From a checkpoint of a small transformer trained on Wikipedia.
Architecture: RMSNorm before each block, rotary positions, no biases in attention or MLP, tied embeddings, learned residual scales.
Training: 231M tokens, 7050 steps.
Each number is 128 + 32 x the weight over its row's rms, rounded and kept within 0 to 255. Layers, rows and columns count from 0. The size above them is the row's rms in percent of the matrix's.

# layer 3 attention query, 96x96, rms 0.158, rows 86-95, columns 32-63
size [ 78  81  81  86  80  86  87  87  73  75]
[[103 121  60 114 139  73 188 113  95 149 138 162  82 143 181 115 114 107  69 150  86  94 156  99 126 134 163 154 143 131  99  91]
 [111  98 155  82 137  79 147 153  96 190 112 101 152 156  99 135 135 142  68  77 127 143  89 115 108 164 171 137 154 180 169 134]
 [165 160 117 181 127 104 176 127 189 165 131 146 103  77 135 180  88 170 146 126 108 144  90 152 179 167 111 123 142 147  79 147]
 [135 100 155 124 145 139 150 100 146 137 186  67  67 104 146 129  95 135 146 136 129 120 125  78 132 138 157 100 167 131 183 116]
 [ 91 132 128 132 163 129 146 141 100 115 130 111  76  64 172  59  37 173 116 144 108 140 186 172 129 168 159 134 128  91 121 118]
 [152 104 142 183 111 127 126  74 116  99 114 140 147 156 158 136 123 162 102  44 128 169  73 116 169 179  81 114 107 105  52 107]
 [115 147 153  96 108 159 142  84  98  94 184 111 128 120 129 168 149  74 200 157 112 161 175 140 120 127 133 125 112 139 108 151]
 [194 130 134  83 118 185 120 142  89  61  92 181  81 121 150 110 106  92 138 125 122  99 143 125  94 128  97 108  79 105 136 156]
 [ 81  89 122 122 129  73 134 179 114 133 122 145 105 125 141 179 143 129 127  88  94  98 120 118  95 137 136 115 176 107 104  49]
 [187 201 100 202  85 116 128  81 162 111  73 161 108 135  79 112 166 160 100  86 120  82 152 153 125 138 155 127 120 108 164  74]]
# layer 3 attention key, 96x96, rms 0.157, rows 86-95, columns 32-63
size [ 80  78  78  88  84  89  86  85  79  74]
[[138 126  91 107 206  73 109 150 134 178 147 129  95 185 121 133  81 116 139 121 160 117 126  98 128 120 136 108 129 171 140 152]
 [143 123 160 169 101 115 100 127 132 181 118 132 118 189 116  72 135 120 169 112  97 106 139 166 104 100 120 139  96 127  98 133]
 [ 79 173 114 129 186 108 162 115  55 161 153  83 141  96 155  69 158  99 108 151 135  93 182 138 112 140 133 174 156  96  78 137]
 [167 165 110 132  99 135 149 129 141 108 105 133 131 119 131 100 137 177 101 116  70 134 131 102 165 142 127 130 162 191 106 118]
 [ 48  86 107 123 119 150 112 136 115 112 104 159 152 145 145 121 139  98  82 116  91 120  68 116  94 121 163 141 171 172 121 122]
 [ 95 127 130 112 125 143 123 134 126  93 114 186 153 110  64 126 132  80 181 144 142 142 129 131  78 186 178 108 121 132 109 151]
 [117 125  64  99 132 101  88 184 114  84 140 115  98 140 131  87 176 124  66 157 110 146 175 158 141 127  91  85 148 179 159 112]
 [ 68  92  65 107 144 130 125 139  95 137 113 132 169  79 167 180 128  94  79 135 171  61 151 127 148 141 124 139 136 116  71 122]
 [125 123 102  78 146 141 122 144 159 161  54  76 141 125 140 123  75 113 156 204 105 145 106 133 122 122 165 151 122 128 142 129]
 [121 129  54 103 137 153 145 159 159 141 128 115 134 144 133 102 126 155 134  99 176 188 128 117  94  99 127 109 185  96  94 116]]
# layer 3 attention value, 96x96, rms 0.199, rows 64-95, columns 32-63
size [113 104 103 119 111 112 109  99 105 112 128 110 119 109 114 117 103 110 118 105 111 125 101 114  92  90 104  95  98 105 107 106]
[[153 232  86 102 144 154  95 108 132 154 114 175  88 112 135 150  96 108 124 193 180  51 160 108 150  83 160 136 124  98 161 130]
 [167  87 129 103 140 165  76 122 130  86 124 232 143 102  75 120 108  84 189 120 165  95 150 107 151 137 124 104  90 122  88 133]
 [ 89  93 117 145 146 179 125 112 147 142  95 141 120 119 154  61 117 118 179 181 131 135 107 162  76 141 171 119 109  93 135 129]
 [171 145 144 102 109  97  60 177 146 138 125 119 101 166 229 115 161 144 201  75 109 139  71 118 100 118 180 155 151 131  71 118]
 [189  93 122 115 104  79 207 105 155 104 143 134 104 206 100 108 123  68 128 167 191 182 139 131 128  92 125  82 116 145 154 158]
 [151 184  51 165 134  93 134 100 163 147 162 164 127 171 116 135 101 168 139 136 141 183 126  74  90 130 145 116  89 162 137 152]
 [144 106  80 143 171 105 117  95  61 129 145 125 127 161 100 125 139 116 109 150  85 126 165 151 183  87  98 115 115  96 150 147]
 [136 101 110 109 158 131 112 135 184 159 110 156 173  97 128  99 146 158 132 108 132 111 138 131 104 195 111 126 179 160  80 137]
 [154 122 164 128 113  71  94 132 125  87 141 146 162  99 125 101 121 155  81  80  86 126 105 136 171 114 114 123  78 143 102 103]
 [106 103 132 149 121  95 178 111 113 132 174 150 176 175 157 138  70 142 157  89 140 161 152  73  96  87 165 116  98 153 123 110]
 [127 121  91 143 166 179 227 154 138  77 112 139 107 210 126  96 143 137  82 139 159 142 155 116 146  80 139 123 111 166 139  95]
 [152  72 128 147 112 156 120 162 124 160  95 184 108  92 186 125 123 147 156 128  82 140 100  92 121 190 158 117  72 164 125 161]
 [ 91 113 137 119 166 116 113 167 154 138 147  58 172 137  77  97  63 103 113 141 165 181  72  98 132 137 116 144  85  98 103 120]
 [ 96 183  67 177  96 138 159 121  75 170 168 178  84  84 185 149 129 130 126  96 125 140 159 118 130 136 125 105  92 110  91 138]
 [106 171 111  95 158  30 124 148 161  60  68 181 118 126 148  86  99 111 166  83  23 133 105 117 116 135 147 165 133 127 182  97]
 [ 86 174 152 103  94  97 199 166 181 189 154  71 129 109 153 149 143 105 114 134 160 160 144 118 218  84 140 154  82 138 129 132]
 [126 151 123 141 143  95 109 166 123 192 146  83 202 149 106 135 133 174  88 107 142 176  95  87 144 177  93 134  92 158 169 142]
 [133 123 175  77 148 169 153 133 176 163 185 206 128 153 152 102 124 108 142  91 125 142  85 147 189 133 105 110 154 129  76  82]
 [133 105 141 100 122 112 141 127 112 133  99 126 135 137 174 156 165 152 135 109 140 132 137 136 104 173  91 111 120 164 135 162]
 [177 165 187 154 175 132 136 109  86 116 131 150 201 147  84  66  84 168 114 138 139 116 143  86 134  83 162 175 175 117 119  72]
 [145  99  79 151  53 134 132 112 106 130 140 123 129 161 173 128 116  87 138 100 110 128 117 157 181 177 197 118 149 125 145  96]
 [148 113  74  86  98 126 205 101 164 151 143 125 184 130 113 174 139  93 114 134 115  79 157  85 185 155 127 167 170  84  77 109]
 [117 152 130  73 105  89 115 137 145 161  81  93 152 101 155 112  82 117  88 120 100  59 128 184 122  78 119 173 138 126 156 154]
 [138 133  88 110 124 125 196 129  84 126 164  73 147 163  80  96 118 124 158 119  81 145 144 143 106 145  69 165 108 133 141 108]
 [154 149  93  93 103 155 127 128 119 134  59 103  84  89 162 138 138  53 165 128 158 176 158 101 151 137 137 132 142 120 132  78]
 [139 101  95 113 149 129 167 118  68 123  92 135 129 109 168  35 142  43 102 185  97 201 187 143 163  95 171 142 101 109 136 140]
 [105 122  67 122 163 185  69 128 137 110 128 111  98 160  80 130 118 142  93 150 154 161 139 173 115 157 108  94 163 123  73 176]
 [141 139 117 142 112 142  96 180 120 105 176 137  52 177 105  71 132 144 126 107 144  93 112 103 106 123 113  64  80 138 175  65]
 [150  84 161 230 117 119 217  62 147 130 165 124 118  99  89 156  95 160 104 114 122 117 132 120 137  81 105 182  90  91 127 123]
 [103 164  80 168 123 135  65 119 150 145 139 165 108 101 131 108 142 221 136 144 103 155 102 111 143 125 103 122 123 118 125 140]
 [105 125 122 198 138 156  81 153  73 144 117 131  90  83 124 108  99 161 184 106  78 196  99 130 119 165 161 140 107 116 137 136]
 [167 103 157 131 151 120  92 129 119 172 112 200 133 131 138 157 100 146 147 107 141  81 139 128  74 140  83 130  98  94 163  84]]
# layer 3 attention output (transposed), 96x96, rms 0.574, rows 64-95, columns 32-63
size [ 86  71  85  96  85  84  87  79  85  88  83  80  88  91  85  99  80  85  86  87  89  90  80  88  76  78  84  80  70  78  85  79]
[[139 192 169 105 207 102  71  77  90 128 153 140  77  94 181 134  70 111 175 147 108 120 147  91 114 126 135 110 164 134 150 113]
 [108  78  99 131 108 101 137 108 127  74 118 138  98 187 118 135 107  67 127 156  93 118 135 122 208 101 114 127  82 100 172 151]
 [124  85 137  93 141  92 128 104 107 141  99 140 136 143 161  38  68  56 123  91 106  79 155 129 102 157 136  86 140  60 125  99]
 [210 147 174 117  90  94 106 175 117 158 117 105 144 177  92 126 138 107 180  97 129 139 141 131  99  84 207 147 114  78 134 141]
 [152 164 100 116 155 132 167 100 103 153 119 133  95  89  89 144 110 132 170 123 139 143 174 145 112 202  98 154 112  84 106 101]
 [105  84 117 148 184 115 143 117 167 108 162 109 143 144 134 184 112 120  97 129 114 136  40 104 156 134  96 122 114 133 132 176]
 [ 93 109  86 201 164 170 151 125  87 180  36 109 141 169 141 125 137 145  68 130 134 152 136 146 195 141 108 128 108 129 117 112]
 [172 129 149 204 174 120 132 104  82 138 110 170 102 139  78 127  97 174 136 122  82 122 123 152 131 151 146 167 100 147 148 106]
 [154  73 194 141 162 115 152 159 125 128  81  96 183 118 121 128 109  84  93 155 179 151  98 149  99  97 138 101 153 150  84 175]
 [102  40 109 159  96 110 104  83  95 117  94  92 136 128  98 148  83 116  91 157 130 187 141 171 160 151 181  95 166  81 159 107]
 [131 148 118 162 123  44 111 105 102  95  95 136 135  63 184 150 106 103 124 191 145 104 151 195 183 119  75 106 121 128 156 100]
 [183 145 154 149 111 142 158 178 162 126 141 137 104 164 120 135 109 154 144 152 140  25 134 158 151 187 102  95 121 135 128 111]
 [ 67  52 120  89 133 102  63 127 122 144 134 165 122 130  85 106 120 139 139 113 144 187 162 166 150 180 164 130  96 102 111 136]
 [111 119 118 151 109 176 136  80  70  93 133 124 105 130 178 153 138  90 142 155 100 161  99 112  96 140 137 106 145  77 105 118]
 [134 146 164  89 157 116 177 104 156 146 125 141 202  98 122 139 114 101 103 124  84  58  98 143 130  84 122 166  98 106 143 106]
 [130 137 192  88 144 116 112  90 154 170 124 164 165 140 136 139 174  99 129 174  83 154 111 135  96 167 138 104 164 175 102  76]
 [107 104 128  98 142 127 143 181 121 183 144 134 113 132  73 155 102 189 124 133 132 149 145  97 120 149  91 156  98 127 117 137]
 [146 181 141 224 138  89  82 129 129  76 195 123 143 123 105 135 114 106 155 145 178 135 107 122 140  98 180 132 149 114 133 138]
 [161  91 146 144  42 129 117 167 121 116 146 144 147 173  86 101 178 171 141 129 174 103 160 188 178 121 101  94 136 114 112 116]
 [123 192 161 141 149 135 172  98 113 156  94 114 100  83 126  76 100 169 101 163 138 117 129 109 156 114 164 175 147 131 182 109]
 [122 106 191 158 172 160 111 105 153 137 142  96 158 150 128 138  79  91 135 135 178 186 167 119 128 121 133 130 151 142  84 134]
 [145 149 154 181 132 149 177  86 148 140 126 158 196 113 109 158 146  93 207 188 100 126 176 150  77  73 129 147 166 111 188 133]
 [ 94 115 212 184  98 105  96 166 171  93 135 103  41 143 141 128 114 102 162  56 131 160 160  97  80  93 152 192 156 164 137  85]
 [127 141 119 123  98  75 180 134 157 113 135 121 161 155 166 128  94 100 104 161 177 127 113 100 112 101 113 196 131 121 126 115]
 [165 119 131 131 111 169 101  98 128 102  62 167 104 170 147 161 147  62 100 130  93 160 139 143 150 126 114  93  95 172 185 166]
 [ 86 117 139 168  87 110  95  89 209 124  61 123 119 145  84 113 130 125 185 117 109 101 151 116  97 153 135 100 109  72 106 145]
 [101 135  83 197 113 107 151 122  88 154 147  52 123 111  84 112  89 174 123  85 172 144 120 121 140 124 135 117 113  99 145 119]
 [115 176 118 132 149 141 116 134  76  57 153 130 103 105 149 173 127  99 117 147 174 109 162 156 112 115  80 100 122 101 140 110]
 [138 107 196 102 109 110 154 110 125 136  78  94 132 138  93 120  94 193  94 126  99 144 154  98  77 148 108 153 149 105 120 118]
 [ 53 120  92  88  84  95  91 130 106 122 124 202 137 118 177  71 123 130 132 177 118 139  93 102 149 178 158 112 193  99 130 102]
 [113 114 104 161 130 140  98 143 115 132 116 103 138 171 143 132 106  91  69 125 198 137  79 110 209 155 141 159 152  77 128  98]
 [165 121 100 124 121 174 120 164  89  67  70 149 130 162 172 141 107 100 155 151 116 171 150 124 142 106 134 125 129 114 205 103]]
# layer 3 MLP up, 768x96, rms 0.253, rows 0-4, columns 32-63
size [ 93  98 116 113 117]
[[134 150 113 186 100 123  81 181 125 115  79  96 178 137 114 127 145 123 139 159 152 112 161 123 123  97  71 140 107 188 106 124]
 [176 135 132 158  85 154  87 133 128 116 133 155 172 142 129 121 136 115  69 184 136 170 168 131  90  86  63  32 110 156 176 146]
 [112 114 143 139  68 149 173 162  85 103 135 110 116 148 146 105 124  79 109 146 170 136 109 167 116  98 115 122  94 125  99 222]
 [154 145 140 101  52 118 119 127  92 184 148 123 122 145 157 118  91 102 198 106 100 120 109  65 100 196 129 103 129 111  88 157]
 [184 112 146 139  72 115 136  42 123 112 127  54 125 194 141 144  95 127  81 163 135 145 156  84 108 107  85  67 118 103 146 146]]
# layer 3 MLP down (transposed), 768x96, rms 0.0614, rows 0-3, columns 32-63
size [ 76  97 117 124]
[[106 140  92 188  99 147 109 128 120 154  78 138  86 139  82 175 169 152 113 151 123  92 185  71 105  80 155 144  99 127 150 136]
 [153 100 115 110 158 105 144 121 120  93 135 130  62 143  85 100 131 175  94 135 140  71 174  55 143 111 145 144 114 123 173 193]
 [136 135 156 111 153  43 174  98 204 103 179 158 157 121 108 136 183  97 102 150 135 174 169 141 105 153 140 159  85 134 159  80]
 [135 162 104 205 141 123 115 164 101 113 126 140 122 160 107  91  90 184 144 142  97 137 108 123  68 107 137  77  90 113 143 142]]